Weights of a small GPT-style language model, trained from scratch on English Wikipedia: width 64.
Each number is 500 + 40 x the weight over its row's rms, rounded and kept within 0 to 999. Layers, rows and columns count from 0. Numbers have three digits each. The size before them is the row's rms in percent of the matrix's.

# up: layer 8 MLP up, 128x64, rms 0.23, rows 7-73, columns 0-63
# down: layer 8 MLP down (transposed), 128x64, rms 0.143, rows 7-73, columns 0-63
# gate: layer 8 MLP gate, 128x64, rms 0.231, rows 8-73, columns 0-63
up7 094:535404483493538486518522494504479541493506530479441513552540418513569547464555503477543508503532495420552530476535601497458452489554469526558518516477471535483527493480483617466531499514506531
down7 094:470511534504473468535509487573529509504506486459515570542517441461476508440502535495471437481549483540453493499509531464540488512512537462476461417507582457450539489446616412505520551486469455
gate8 098:492519511507475441471525509491564433445416534520502478437511487526521501544468483507479509545515499510501528486521476581510482501513538618480517503419436543429495480553426588487494505560503471
up8 098:450527521555539541533473499519459560568538444403532579459453509522502505457490497487529500512536462467593554480562420503546487463500485478548511600532537513509460502520498505527488478454516480
down8 092:515525420536469495541472481511538515503452581572411502499522563546556492531556504478542509493530510543471560546519451592471454493520497573523579496526537516480482473521479484493472500572496444
gate9 089:499488539427477484532466527428479460485518458467497536495569550465483431519498461486479483433467503497540479593417514560480468471566467524453516531404523445499531453451499446460469494475496513
up9 091:548523488471447530470515516482513436521512441553498492510546471522542426548475493522503472454550501533536507505419493611494488560566548452485491572504527468465528469506488466469528573534420547
down9 095:465517480522486536491525490562520476567463507541480525511511524556547477587500435600526463475460436435552497488458544544506507522470542482542453588422517498491591517493461488480491521510489541
gate10 096:498463500422458509463532487481456490488571417413467547515596468472493519397443564494511522517519581456528530465526533452463477506500444464481516539574495486509493484513484476479529535517505517
up10 102:462523571551484454539456563501536490512454556561539476501494572585571490494558466534574510426480463480477490513486562494412535457451484540490516513445505522505484469455507462531469471539477488
down10 101:585494450492511447536526468510518524453479550458416520516486491513463524432546528546463480450485593503516487524503479455505514508431522502487481515434573440488435514541567565510528496542450550
gate11 118:476501452497498477500556472584516440480510489526535482483503513514494522521429527535515583459568510485504433639542493467458490501470533485476502548436422472497528471561505551512463520464503555
up11 118:485512492521549448571456478550482463486522571431500485416447472471481392524511494477482450516583598530496512456565437557530499531500521506493492509467510446516528480481530500477466482501444526
down11 112:485533456478555513516509499512486439556460442486442452490507463514544477517534504532510479483403469427479453449444474521492553441458427475432494493452532490454501523513434471555513465473582549
gate12 078:489499450500542533452524525476508507496561447492529441482511449579574520464440541531459513529476526499546454507511561532552546498534566554548578445510481492481524429529555443485483541480570489
up12 072:512482491480487451504475423483502408442551524490479524544489464574488485489513542506509514508447535501570428529428455570418433433444520507512471528503486488493413484492445548514477496495461510
down12 085:472471528493433532452478581532501435504512439489452499511463476489543501478467558538452502491442434495566466517546476571451580444562478497482511502545557474520479541493469503555503489453412485
gate13 092:521490483570484497469536525467557529467426511570492496518536496505506456497562479525499502465467466513473444509524514442541468565522494470402526503530602536486609583522498505548515449493515477
up13 098:557505456487478502513558442498548525490469487531401511566527483503548509538473509570533497502441500544484520516534509487532430503458531506451446529516615543510534563538512493534533404501469465
down13 101:504506504535470499522487549432522480428555480461520498464477523473551492521516497525446511459508463528510546490563441561487635532516468578517499542561417535532495446495442492553528485477466502
gate14 109:443587516526487520397471449478581510462470527482543521481528494456511484530436574543469466472412456488485467538450541498577534477503502472466529553497505472529547491533511460528449487441473495
up14 112:518538411509477455466475413508465491497580466570476524530487494479517526478443591487499534511454432511438519546413467531463456536522557471490498558487528546512551542463515464471466480468491524
down14 114:467468515526463550523468567507349469558568528502439498486483481511574481477517444495530499421540510521543505554529487500470507452417485484543455553541499493524444497561495516507497505481482510
gate15 104:507495445565526523511559484522436524452497485474476548499509528476470477515519555536506578537486538512507488404436475533485518554566461576520442493415528530570487523528537508439475465510426490
up15 105:525536515462489493507439478499487465574522496526569503442570575436527541531484568495484468467502531506500489573515486392589509546468530549507479479496459507428533515529428457498486485459521476
down15 105:443476488440510456424489557462454443530480487524469466501469524473517547444487492470521446441506500440483501521531481485525595525539507462539441514561494426501499556510453512512539561558457416
gate16 119:589457489493468492497479504486527465554472493466527614502480508471464494534491482475534414554552415497506527529467596530454482546511455460569540528442453494504532440496527513515486493525509441
up16 108:507523498443462472506504501517476535513522479487551507477461451546520462492585516467528527550509480489533530470498503501531500620463462428474459444502424582525536428493462408540554521490518452
down16 106:526468481577500496443517496525527513509545552490495563463472436552539466515524462513446555528449454463512546458544473498494555588524480522460540478528435538435565489546450515485485468518488404
gate17 080:476547460479523548455550509507488499520581474448485481527545570566565565501536495564516517511549509475521509457524525535460515524489420477483393487568543490520556532514519508473493478445415516
up17 067:537526503464474511406529513498454468515536451381471501510554517507555553484523468487499471516471493458520543459523535505494520547508486473474424433556528513473566561543506482483526471471397555
down17 095:511477525546531443542492470468585512484513551560532449470499497465500473495437486504578512525498536519488485491546468493527483496511563537531325491479501503486530521513466430478549547511449513
gate18 106:505526487517381555523551546548457518496554481557542524458514586541436496462532557572481521458535514524527519435468497503487477499507522546517505459443452478559479462474470504428465494490476555
up18 113:449545481527574450441509486458512487488509466477480496466533458495538565495466429467508532496460527430559490614441512555557522491491504474518510562558508436463496563508543472551491546508488451
down18 109:520483507512394539628463551578474474503485571499471501525523519518525553486508547533526440484602516520508513462516469487480469528489567516508515417489478562552471481518511470468473513525469503
gate19 120:495568501577448501488487465500467493500500463485523461476508511504482524569509535455498434412481492491512625440537460564556501539485469512536572501590541523475486518531564498530532496551502504
up19 120:559466540421574519549509462460499482500537604472534549492454479481515429518529489561525533475542511502528491468490560510566481538535501458516533508578473559468483541535497541591526456491523508
down19 114:438542480469482547521519528542562461514505519499480497493554476456522466486477500503493436570469561492489477489540491492622546525490506498534472495535553498533521598456508544612540506564543516
gate20 119:498543519553517500475550483496529513483517498561542452500604541500521569537488530551503561502538446496435503511600489464449453502433507571516522464559441512573511503563514506498487443517507470
up20 106:479492533465473521601450520501452548546469474495581476472500506462526498521523527546570404460502479515511491531534555571521474509573533465427501476482531474490553554421508473474494545454465524
down20 113:519547491474454561474462605468503482559533509520474497453501450498437487561496506483487492541512494489473477523405595531490390516524556475536557520502518520555448483494543500477521525566514518
gate21 093:495485483418533496494435485518491468463555436468582612462448525553523504449465421496533537429516531529494533516554440436488532508527523464499515557479464555536533498492504515514471467478526464
up21 090:508571475527556481507445459536513477453481396468512582496458530547585501435489489471512546405535506518483537509566466492499479552530512459497532520508511574491586488547509474527522465523505478
down21 099:522485463470443484513476513539501530557587539438531529487494457590538570524525449517513545456501556468455505483465437499477490529454462420449455527499509503506486509450569488497513495421583515
gate22 103:458513499511436558599540487513537490541535458501470469483548484507535474507464581513520590444467476541465506517491526439501406566462486522490491536443492434446456480527538537469522488529527556
up22 107:429476527497460507501468474519469481460570515463497541474552569471529507522439530468546516517517464562448482549502550504489467467557504480451483428490532558389476555486423550512454528475502553
down22 107:480488482517451580572542520484526531548534461532493415510505386568474552517541570477508512531450496477538459526544433541477463551490547533518474472495482479591516503472520524520447507525517524
gate23 126:565506516533552526461541454465544609491492509518493494492373506450417526503567473511518518562506506486478521489475518482517489489480552531487503458545452451471438534517538472445454539533442532
up23 117:430435497550506510502546467529531546475451512489491472543469513577526504534458527450427465525497500527511430455553535481456549402470528519479464528477448428476447492439572481494486498455452489
down23 117:558585502554471519518524571523523479510519562485485457473546477477435496458463477581410538465540544529454508471476503498455530463507498516496440512474517570464515421511557515468547538448502441
gate24 106:468467549475513547508524427429551520517457484481523453461553557534550495516485456531464513503460433488505514470415435440446458485528494470516449491575488471438451565551489438505480520522512452
up24 108:531561541527548562485503477481424526511465490526519468507523476483532490433463468547470534534457437442453470450450496434502450461561511484459461573571571496549455516478457490519492444505456451
down24 106:502503518463516483442486579560579584489534532515479552505580453482478412473522549579441476512497535488475512472469513490474525571525526496541524507563472501479504471472466440498511443511495588
gate25 098:481437477480485570529507447479413488552566589541488477511508480588517484477460539550549526551509469477516529499549494473503495477466480481568429519518531599495526504492535509467547525562457530
up25 101:507552481457547547466470479488474554469518569501498442506538497505494515486433530565483491506606523458553473506587447496569517507498513564487466541488487512468466512537521463444591527511579539
down25 099:476476431495491536538501557460507482480516522461400429536497525503445547503564503485471517431502543484510380485470511473440475453519523457464465535423548517487495453505477569531523458542512518
gate26 107:459465508465530491519502460545517506558473470512470549489432517509511469549487578488526472449519537520553542538579427552525518453512519504481539471564529484476477477569524503367532467557542488
up26 099:467472502513472445549513556479455456525495524571479520549514514472501465583453579517475478500538492467507475496562466542438449472543504473466562484546452431437426538520530543433533450523502533
down26 103:513463525588480481513472417535475545531439524531460572486495494510500536535481459513448447462468475471520508527535486526472465516501521506559487491596449532448472524442503602414522472554500485
gate27 099:520537557492462511534462441476516509412474479460415446519491435450583419513513465518529491497465455554447483464487501434534498502534468474499527450483443491485549441457551473465531458442499517
up27 103:495485480500525539566554537471543578518455505438518491468515508535459479536456528555480517523439443476493507454455506551553488556472430465516557517537525473488483455484570490595549554454435480
down27 102:498494521512516513512512431492463473467484481492412471500525554490568494440514453552511532529481567538502424494545479399467500527565508549515543491533516544542546503609504470408474486479500502
gate28 094:529456504556490475492540504483470450540517480513523490461510423588452491559462524485465569557505484560442528515488517477528539511474437557484511547563508488402486569550473532472433510554518466
up28 109:499491521602490515532489602519514511504462477567478526508510488558540497543388517507470474515505451412489517491543475514502523491510580596463507499507505471489485574533505555518478495542553453
down28 096:507558454480508503501450471479457499512549556548513503516510568480490530492559530461520463426504534495531516534460511512447530502503545503450652491578466500585489427488537468495517546470504482
gate29 093:416525485452458487546574527550550558530475519479452519502455483492468474493592490560474481550515486539480545540495406498482449528555466506460490497471492534476507491458459441456529460504441582
up29 093:594580542521550465453503417476451511417467455512475502470499518452492529444471541495485542502499526561565510486463528532527512525543526510558541457464492507499469530491516562462527502614505482
down29 096:507510531408486504494494434493545507493498509538450534487474535493524427481625512470525491491533512488517528554455580540527462493530425512590533473514456494514527523498581475518555488567487546
gate30 105:520479474511509517509495462491415561559457510503506464546496564517513505489467520494553405515511531581499521560468512561532532440566528551501516496421525493486473487494584568457556566466496492
up30 094:589480423481535514492518468527485510481508535498516509490576513490523452530514565508550439479562519526504529433457519502547564435532419484488432441582490500476524495572513552525477531491556522
down30 108:472491565518485502488509505507434494525446527539492579598511486492501468495517500541547556384484501450482460542468523447467572519515467501545576552435494456481469477471487528494490441487515570
gate31 077:544522511557477507527468531447475586506431516448565523482508583469475461487544487539501419481499502494443547473563448491470468517443526517490581517512554461531475447452456502504486554492575529
up31 079:507559539462504491415557551457456520517502500521463509547478543482441445446512495485512437566440564500485568454472443522455507558445515468513514503578517542457496486570528521480463488450555490
down31 083:545490486512477523470524428479395432470538517493536493475455452496484418519486484573524534447560498531507560473541471476443525415484473518460489522460498458535526453520474506528491436437451551
gate32 072:430535500510463514490506536502508556451477563509552490512443482547466555470483513502436558557543498498534449503529533458545494534543535522501539456489446598439435544437460537470537531476453448
up32 066:526471502504548479443545519526495418509424510477391524521457492547534540489470450503542463442469586491434508530555423488516498516512463482453515509421501434530569469513507539497490524529504524
down32 070:515430506542568533493488501456550498433514471516528474408583515474535425501444526485487467508519520492496582559538481529521488499472495478517483469546555433495537511530551520607465479438491499
gate33 056:491508525481563447539473462520581481493456523451560533525527528512517526497460458472527487491428498491486583436495483528510470537518500614466521501540554482549528430570504445515498528422549513
up33 053:546391456529516496441513484519517419512435545476497489450497474522519419542532508546497461448518488508513582468492453510463516531523547544434521538585485484523473502519535455496584463544478506
down33 053:498483560464478522614420490539570451522447527535537493583503474482509545518516502419509500525469441469517509501544522480573469512495453564506499482499513571503481434473426544470488522499513458
gate34 100:497506472505502503537541473542507501494479499486423531561440527431471449513576471548418470459506517543554529557478543528519427468465572499434465524506506479501482467574498483461427420530511517
up34 097:525468561527483577494551568516492494448504490512544508488467535485527464462483517529475473449476457475526524428483557471554451492494574501518485479448510485567500413458457369519541491525480534
down34 097:524456449515428545435457461472503428553504533539452464499502495540448537527471473486495557544484451553501555542451579531436569474524513494473463541485494458447433511538497435462457483483473518
gate35 106:428471452458466510458406477530459483478524520541480504582511509483516503530513525534417512406465506532547556541539459477486495528454464584470486522414517462478504509427504510497509556548495529
up35 106:496465479498498473496479521527502454536444437457553607509519517517504494470497537449525543491495506473419476478477529587489452488466494537587499492509581587554515495495396494458490492519478454
down35 106:450542461570505462516538499500568459555474519501542505463418521539498466447435518413517520501556517500472460493476476482529495567540495490554508576596548476522449519536452447514542491514522461
gate36 104:514525485525476464399543470587464487563509497547433536572507444527460515519439515537503465540457525536558436468500598547492462461480568511514535510510484466484481504493451544546511474488477460
up36 094:510517454490559445534466536478473504512526537538450494467449526522570525477441503483547510512489460526466538534500576479509473450491455520493546593451417446474453494464498534627494456503489484
down36 099:479449493504517460441476504590515448482525510534410434499528494504500514581438445435509487471427515475537505514569557484498497511478583476516519512542451542473534475493511481540491444483425559
gate37 103:535533493449539527481494566538458484538544513483584496462524474569496496514503532535427477509552513487568565501554550488513551539463408568539456552477474459464433541565522514493492525533466495
up37 110:471559519507479543537534475506451479488440462514482567454435499528500448401556461525524528450528440437451531458451475544474457500512425500550473501520516461539523566518506412476542488470517500
down37 101:546492506506432458452471384491595545500471482428507417477485476448467476474520545495532513470504465528490488472479510491520507510539527464497492461505519516538497499516457498521503420451470365
gate38 084:465427516522566496469510577507529408462431587502562466452505526573510556521499576514522436471495518515486495498518488602535491483510510488529541476505453496528478529515532469513457473451515560
up38 087:436431532554525554521454541475492469426522466552460497549467553554508573540538537549470519559523465485472442533498538462466482480491456472524449521446513459513561527490514441418462535482529481
down38 089:472513445525392565441427491498458480490534472470501537555497451528517510523498498479528511540502436493515524458530497507498521526521505485449480500506550444608515510509584485513598467441538443
gate39 112:558517455543514492438523436465487456458533483522508449613558414512492488520526468488528536556532494534522502431521510470425430578501514469479466486501518519536455461434499511541562488497533501
up39 109:442490515392534509544466602558506431507490483501511424439504533465483416520499512515488580460487502488538496522460500477513486494520571511481538518512550488456475478493447557482413512552501517
down39 117:555479501504549574459466514507548512547552447546484472503443555512516456478533519468530542499505520481501444528505518527547592503546471499511527479519505483543445486545442523618534521607474477
gate40 108:553537464452489596469500398494522513486425539520494543522567540499560484493510439500479556485525502511514482583471471535516534443458503517575528499518521479433536549480502490507512433534425508
up40 115:550532498493559499542541505504489467468515458453436487472550572480494418513496483483543475438528493559531451498535494454546480523504476443501579440549474557505531436436502579482461503567551492
down40 101:513546490534453569460506504532540471422463534512508519494514462441509536531540555509420489476462460497480474555441514493485440481485495527558620552525459521477530478452543516555508497452417476
gate41 113:497481497475480543526410550481511510472532483482562508533463526532486471489491526499415491554473498523543587542512523481508534453515478506549466517544559462560454449502560396512431540563459536
up41 132:549484490519520483546519536521534535415534525527591557493485546547478480513526510504444458560490524566481549473482509457427533521434487479556525513532495501496483436478581467506535486544390492
down41 122:482532525506507424538476498489522513526461530560446580470519526510519495485444511469513511465470497505531556564430471517417576601544525506546502490544500515554496427500573483484496525474424525
gate42 095:525438523492514467514512499506485555493529517560563474536505498552561510521544481478516633507589507499534592518489453509537491523492510508508464539597541458542482511481525436436483539452487509
up42 091:561472446482444445503518473526499500494492518450470530477513540442436532523454560459480442521430428466501474423499522448463522484516436521513502529540439464540479517567552545542495413497535542
down42 092:528507513515548471513454434558485549541531474549549395553547553487469546480465489519417436571495476542479540468536528499544484535449517509509527512518509468497536547573515460538456451471491441
gate43 112:533484458567482509484503463500495464535543415477523517532429421497519485434495511534486550454542534485565467567526470499530450467480517502508456571504467467483415518530479503549428431448516555
up43 113:509495457549513489539420491550475495487499431495530482477447512501520493492519479480507551491473486429517527561524547498535471412545462478551550449478500450477487482482533503602453427530542608
down43 108:528447535524521439508514521528607500548524454505480542544569440528535514469504460576493546492444570477519489490472503520465573475572489503476468493454510573504490517460540449517457427461543522
gate44 103:515506482455416533537599481480539446467503508487575538493484491494483548538521503480522498504455467601473484405517533509476525460500472491560507497521480420509476521485523549498487561413450559
up44 106:517412453521469523597482503469481595536533509467390493585472479452558526519496479493448483492430453498481413499526493527510466509482533484471470530453541538528562463523497491531519486497502487
down44 116:546433456533528451451461494521545486507467448513506493583442480535517463517517473528499487464546504435462525554472498522520597477469452493526502450491438460543463470476483468518595430492547435
gate45 100:528492535535449523572467484568424479548521521470560547497480459510462455492566436576463541485555528524422467502517495496490513540583481457494548478515531527520496566505560585535499516476495475
up45 099:408519503549531542507463465512552513515401522430413479436555525535594529516548516493507506547469470456531480504563448471529486543481480493481462476494549448481544499466516437483517541515505462
down45 103:532475519465529565461522546496452518505543542422511471540540481487518573411453551492531414517461426451503518517471506518460487498519521470503442513542542490500508512489475412481460481545513397
gate46 102:550590482487492469438491410470472443558499496520558478468570470529500545396465496503529502521474476522501542510565443565496526588543464532574465487452484486465485507527521481503534514489486488
up46 095:494493481486528515458534454518489473445476563429490569479517487486505460521492507522397551534481542559504482483480470505566464524418480464554540458496445516563538529537450509596451470498516437
down46 098:550493509529551513573503525522480491423491564579516528470514447519495510482511479564491556499443531459440511491572500446518442482550515449539459476460482446526563476516486590561477513502460439
gate47 106:522560423544565504475534514505494551511560581527488428507497564477437467456526523505559532490512459528544523502563479470460515512475536505520492400505489510454463412511533454521551525544500452
up47 105:539501452465495475431572534514553472459521544532532460465531560534439481473506566500477483517533556560547588479495493490519527509499488585442488507459548503417475487477480519437466444547539538
down47 105:468555460501549469444466491471513434592531475482463437493513467471525527483524459466542600522537546469494490543504455478545505576446483494503400468469452538487492435438495483478479479540508470
gate48 085:610473519471505567513443503533462518429478447451519530455504489525456557514488491534511556465414531465497551482435458504499486543538585453497532491469477523544491498568507519491449468498481422
up48 094:514523489474536409506491433459551476581475498547465479523511489510536407495529581482547465527537415515537437486506518513545512509442415529528492497547492522467501460413493498515530541475527537
down48 096:470528439524502501474473550533462489439507592458503466524477448532505405471402494506491516511534446501464471483565502522457470497513518477534442486563579485516539531472464540474526513412556531
gate49 081:499477474500470470454556586420560476540485409503517509538519553446481477523450519490560520511481517455487472455490482489550433580486576505553466507459485469591502543531500512488550451467495486
up49 076:488462497463480518521515430524517511529481521484428430529476479499439586503523434521476466601597532528487463504527484461482499409524490534507504509513426445463456506534448493466500544455552481
down49 079:542534505481520567533456477515449554452479496513492498432485392490532522562501460488550528524536520612576508564471510478466469522526529512501546482554466517508515501480509569474497584463454528
gate50 122:444551511535498484465585482455519433543459477553459521537519561490546500481467476506583511611493508538510529486515437458492482448518487459560483462429489543547490496494526542519446418517510497
up50 122:468548586531512553520513480516506412453549467530475543480521504522541471493558533428520486550587457504553518465458483489495509527476508514560522430462566499512499553485572506513537477545588518
down50 111:507506488588447490426491488460510470566543478555483558540433484500561532563494501503556503518516492501547527505514526488463533477493526457574517475487461496578515404483501497469486382549499510
gate51 095:489533494493485557504553491479433508526521495503491479548501583464500536502488574509583524512511471472482514410489602472453461489440455492516452506593391527468496505450466509457500515523523502
up51 098:455470514536485460509448481549563490507435453510506489534494546498526564535563609539478497514548459462490490490554526471542500519455478550500501506546498498575466486483492462488525517622560434
down51 098:468473441486516498483592447549436489527557454496471495555512509495477515542559550552544499450454489489438423509472475473434512524436463505539547523460489549483506496452501576572466547454515513
gate52 101:505496477548555513426545497512503501414562552488514505500460483492501420449582434580543433523435488519510509504510531470459531509513475547496435502482535452497516495483572449462433460457503525
up52 108:448518528437548432516517561469547450515492559510518557515604486559467511487437510459534499479539511534486512507597537478479448487516493480440492450603481537524505513465474495451565500502497508
down52 107:517483440492480485546480516584530461486471542509523433429501524437518481561548477515505459472503538509579494430571454576553527518563476494448486519513436530541501529513486504565434461469505463
gate53 081:443386554465471487466490462503516475435540537509499525513503457447484516507567474584500441521465499500531508550558493505508471461491490526458540573482515500407482518492580566454446500476537477
up53 074:477392465490481442504448419443503541463531516529491527501467491451520523535528496544510442490502472462477500510582484520524476519478490488439454596468489478480490505500575592487474484436561456
down53 082:502408531510493529553455450470462534464499497544468456524530510429492507515497463542570532414497504555565578501490549545499468507481515540461568541499504545467507514465535512478534422438547553
gate54 058:438497423463507473473429524505461591486505493566526404551459512528436520455567477491556564502531487470527492461483511488536510535496483477546499494463436537509490552479481589488487547522443522
up54 059:495482409497502428484485526580479489484511520458422425485476535511520464507521554451565521515431514502450577513570440534503489491507494494487503495476475451492523485516440549490464587555566532
down54 059:486560465520547514461545505491548489522549514557515486480594521457538469507517478426456462428514454489533565481482514557468562446441500520442475521533570532476569499468500523522471486548551430
gate55 102:520491535517481444565515488478594556472441532467553483467477554513507478484490472501540512486470490583560582428512474513515427466587503501434441488496548451486519522472497455443521452477499486
up55 100:423470482430494503509526554472461484497529465479471465455470558567556473576516453509561496504505488581562449544529481485508427468481441566512517470568525481479494478497475504530481465468591535
down55 112:493506485549468493471542474513544467478523536517512534503488526498451555483514563494553490480476516534516579483458505465443345513485464531431572479500469530433485558496481479465541438483441529
gate56 120:482468484505541484420604470465538488521562435504511502537541507603468491502482455526430483480477544510465480501512545480515522483501464477505444517555507494501492521576573462508563482587548548
up56 120:485517452529498402506522458535530470407503517539434498530551510539515472434504435513539475433554487528448439547485498446448494465517469521469466466480504555470555424543486449453531519478480527
down56 100:530519475514423516639511457531547522490479533450556482517510477526468457500507557451515560549512448508552459485514514482556567487459520534421493487517457477503503542528456449549477558509468549
gate57 089:429511636480415547437448479489516527484507431501514545459528452494469542482414538459492526501485514498509478490496494524482527502497460465496474428485472503413523447491417508486458517477469518
up57 083:510489454528472514502433514560573577532467477502596480444530487533507495526544511563480529483490566492511520505520425496483533470526475524503436490545531513510536425419543445532492551420460515
down57 092:538577432487525492440557496494531417539542497472464506532460538479476519499448464479487531518547505501455438551499557516502486564519512554428457507563549494487492524546549571499514410550461503
gate58 096:442535508455508464593533507453513478546553518530431454527457520466467481508455529550500537560523569411507479503476532531520480481518430551528490598505449544475479525454470520499537445537510461
up58 101:458505446509454534544492555539583445518468552503512573510502555575486524504492485530562494501543505497604485525408496527562511488509550495548573477460503561505497514489478495463569453527485484
down58 101:536475533570443523520500543505503521565532545549496496488533489578520499547492496523513511549521606471462562607432469474507490479569530541500474541467502494485486413457515521468535505456510557
gate59 069:499543465471515509463541479568563498522486524506462511453501495540476489534540507483433498543513455487503495530514460533480561450513455484426512401483540439607416467503435454512504560496496558
up59 070:487498501510547453479527507471549476537499470502540520492527532491536433514497514535514527532520548513570457546467538514459565567511435521544492466492464516597459480596438441570562568505471520
down59 073:445488502504462475552447486494517515446399512540529573489432430445493490480499501416440481471497513535434510523538492504505471532508588507421565498498539552474452444536478482469538487517527477
gate60 101:513528477456513554526441510445517414543483487519437448543452548523536469530425496528516468449500514543473532534469568505532502568524583450447522513529504465507485555520534552461504532461519414
up60 107:456454446497563541476515545514500456530506433446480506517521413509488533487484476525477515542439506450474505575494421434500423531540457476483422520531514547422567501528513563519524491470517518
down60 104:509481484534517544517506495464541564501510478568507479521534520511447521474507529528468527482571506517543487468528550529504602482447574518519568541476535520478480598506505606504518569580485467
gate61 096:534547395475482525547430452487456476568462476527502480487481517447513545582487531438549571512504485444534504536513541545502478482476472467488499496455543454499568475443470437539560504450465494
up61 087:458435457538493451477468487559527490572543464544503535417505443499526547483513512414526521497576479531523539524493489564510448466415443469481481515483512452496457549453547558547466479508521458
down61 092:512510505543498497477529428457525499509556505540549507389538532546483457492473542515530547496475434528459427486560483478472524447538386546440483460507482453519513486445477497507486496437495435
gate62 053:454490475549560542500457492515528538534538522539537550515466531479456552531491503510463500539444522518472455514554474547540509494576448502576467522595543547551472509434518566552510463421518522
up62 051:538514532507506507540560567457528471471514459493439463577504466531484522556396461538514546458558526456540568513463499440545466555472475510479495505498425511483474545462492461469434543535547470
down62 051:507482446496509502522529503562569532510505451487589509438473560503526549528514450515477451504470498578490427511547480594500437513556519489538506525503502485509451522441536573582476474453457517
gate63 112:515462484505444521430510524386470569491560471593468559501476486488537488450492471483494485494491471490542523500489505525427476525473437515542519612492518431546540480516525431509491520476452512
up63 110:437477526566452511542452523512446490511534547563485519522538426500538528434411473446430472502515488498487547540478562520524445472555520507542495563432514484508498540541516496556549549499450541
down63 115:456563416464488468518535489509507490488523506425494447482592533450492448503590542546589553479443518533457486484534482477514432464481482463446478516473459494563491515534433501504448535518504500
gate64 108:498505509508460467479476519524462354458483451600519471498506515505502564504494527528471517493477569601546444492496545501515456540539491501475479528592505512459542473486545489525506503574519516
up64 111:475524518530534481523481453493519580484553500502495474489525495558546537467601502537507448474483444553537477512479507491517508442458505559507526517443439581516405586491530504454498481528427549
down64 103:533523500404513511480463514547495505512445516510480437497526439511467445459539513580476551447542539508494445435566499431520488552571467523499477469559495453500523452509530468574502440538464536
gate65 095:490489564590478469515485485504546493438367455532494492485450510487567502519476482517472474552478466468529484552520523531547453486503514565484459399527473558531524476530537547544507527451540496
up65 094:545496422502492516485497471491475489478477476459486502488507540568472517408602539491538544429452458549556468464494427518495494488495474568493496493524527508545500501471525436456560544539441415
down65 098:504519527469478467533517575470499400562515567423498499470470474441519488496442523490471464569533488492504500486472539472512556444503499527588559468471519451547566508556463523540554567487499520
gate66 100:532532474391515548545481388422474448455530544493482545531491516517439513549497428460582478481515502483490429528533533483549520527564514487478498523469523506490521531511518547510544457439513483
up66 111:566586451478476486528446406412457468453527518489468468448454523547429484497540448445498491479567548507487452490469478474597479495532465463499493504523509553504554524517495536462494533485475531
down66 107:513450498522459452498511563512505521468463544510484556526521464439479454458519495496504530481441497544436441480516426586437506530565504497479486463441398553522526557448486554439509528490481472
gate67 098:510510605488477491557528535536492423518514563493486483548475532549514500516484545500570512505466520574528530430491567435557468473511500470540426485500490542494455455553535530452439529472546449
up67 100:445473486476457490553468489522522475545538487516433490502416479505551446530521513490565513560444501551505489476468453416535507555494484526531445480537556563544448464529519423478480563495579490
down67 114:447468537504497468480509482554538461484452458544491579614534519548493439510558501482388502450503498475478502501502573554462455494448546455483465499505448490442480489470541519517541516541482551
gate68 116:472526528515559524470549418464484491411484492473480507560527501470454518546490482456493508463512579580472477516520489524528487533515431535526472545476505483509562560566533544567555525536494593
up68 118:596520501530470537522476570521443475502543489476443445509503513517512496468558544483506541550513511504527551467506468552476506585390506509487561482574486431431547547481525468516510463498552506
down68 110:491532500507551476466516575492546531542441526517510495437494533495571506558538477504546481535521531580490489445441454566527437452493491485444584489427524438479476499467532485534508538456557447
gate69 086:502456557511483492522551560472504507523522535466478472493416424432536524464472520531512465465549555526487483525473504409551450527476510492537512581477481491426502459556422515496586510542499536
up69 082:442512439473504429472508554542498452492510397538538497518540518570510531484521493498426510500494515518438538556534456462445525495457465526432516447524472492471503573486524533494514506390551484
down69 086:504428519465540484462528481443479562459517530481578475411486511521489468524425604533501459534510490522444542538535546457502450528521521526596498520516534502454554468514478520501576516488516532
gate70 111:598472457591508540541540473548512475455551544458472495503507463477431479443489514500508527506476474574466526552548515449529431587509516490536467448515463440460529487523477451485565502526477473
up70 116:450517548505542500522468460481447514506556488567518516487523509490523497582576464564541470493464580473465444508506499507446507542486530576540513540506546440510510559498432593566482551513508523
down70 108:509498487572563477489457456558551553495489437505502513516520537529524495460547451504518528546476478445452568540570460565496499516463495527591445529400507499525489522484521468512494494498560410
gate71 115:482482539447414501465429397578543532483485494552462486546495480523488485491467532510554509506528553519576517505441522517546549491529472450532540548453474478423547548484539515432467520525490488
up71 112:482481492480514456453464447527568554510446429523478482498415510529485523581515419530468481565454464538503563488543474549449488489594496557514545529495442491488487462542518507470486446452502474
down71 115:531525501454505555480491476444478459451566540516516536373566509469556446521509489525542500485498451505501481480474525491572409492496459487465453488510497456543510409523581499507455489531548501
gate72 121:494532522574484468462578517527508458485596547547494505487477436574508534558478486464433509457455522502454466536489527518482532499533479536565448502485501541454450425510548453470444549514562487
up72 111:507588497477526454519511457614480496481568509491513479527477492575517466501508532507471481441482509556494497508544465475525537441491521469494511542483544413524459429397506451470521579518498465
down72 106:487486488521469462419533466491510502448556513486528443594472428539472531454522520515474541477452455463462484547483486477497335530511535561495506515511500546449479464518538479521479522507468517
gate73 118:559515466558387540473497496496491489515557526540443533494536420535512505550524523519495473529426496542553470557559447568456444447467495461468487498461569506473455456548514476516524477467515525
up73 120:482511507477474573525572511511513482473501469446599476477519509462511546452520472506463480425566430469522519448493556496568541531560467510488461523550482536535535538442529559456459501522566556
down73 108:582493509458543453470494542457558445494492507578433424478496451497493488544501487500432417517531527523482481523455446478426416481519491537502549494530464478438476514513448480514540540490433526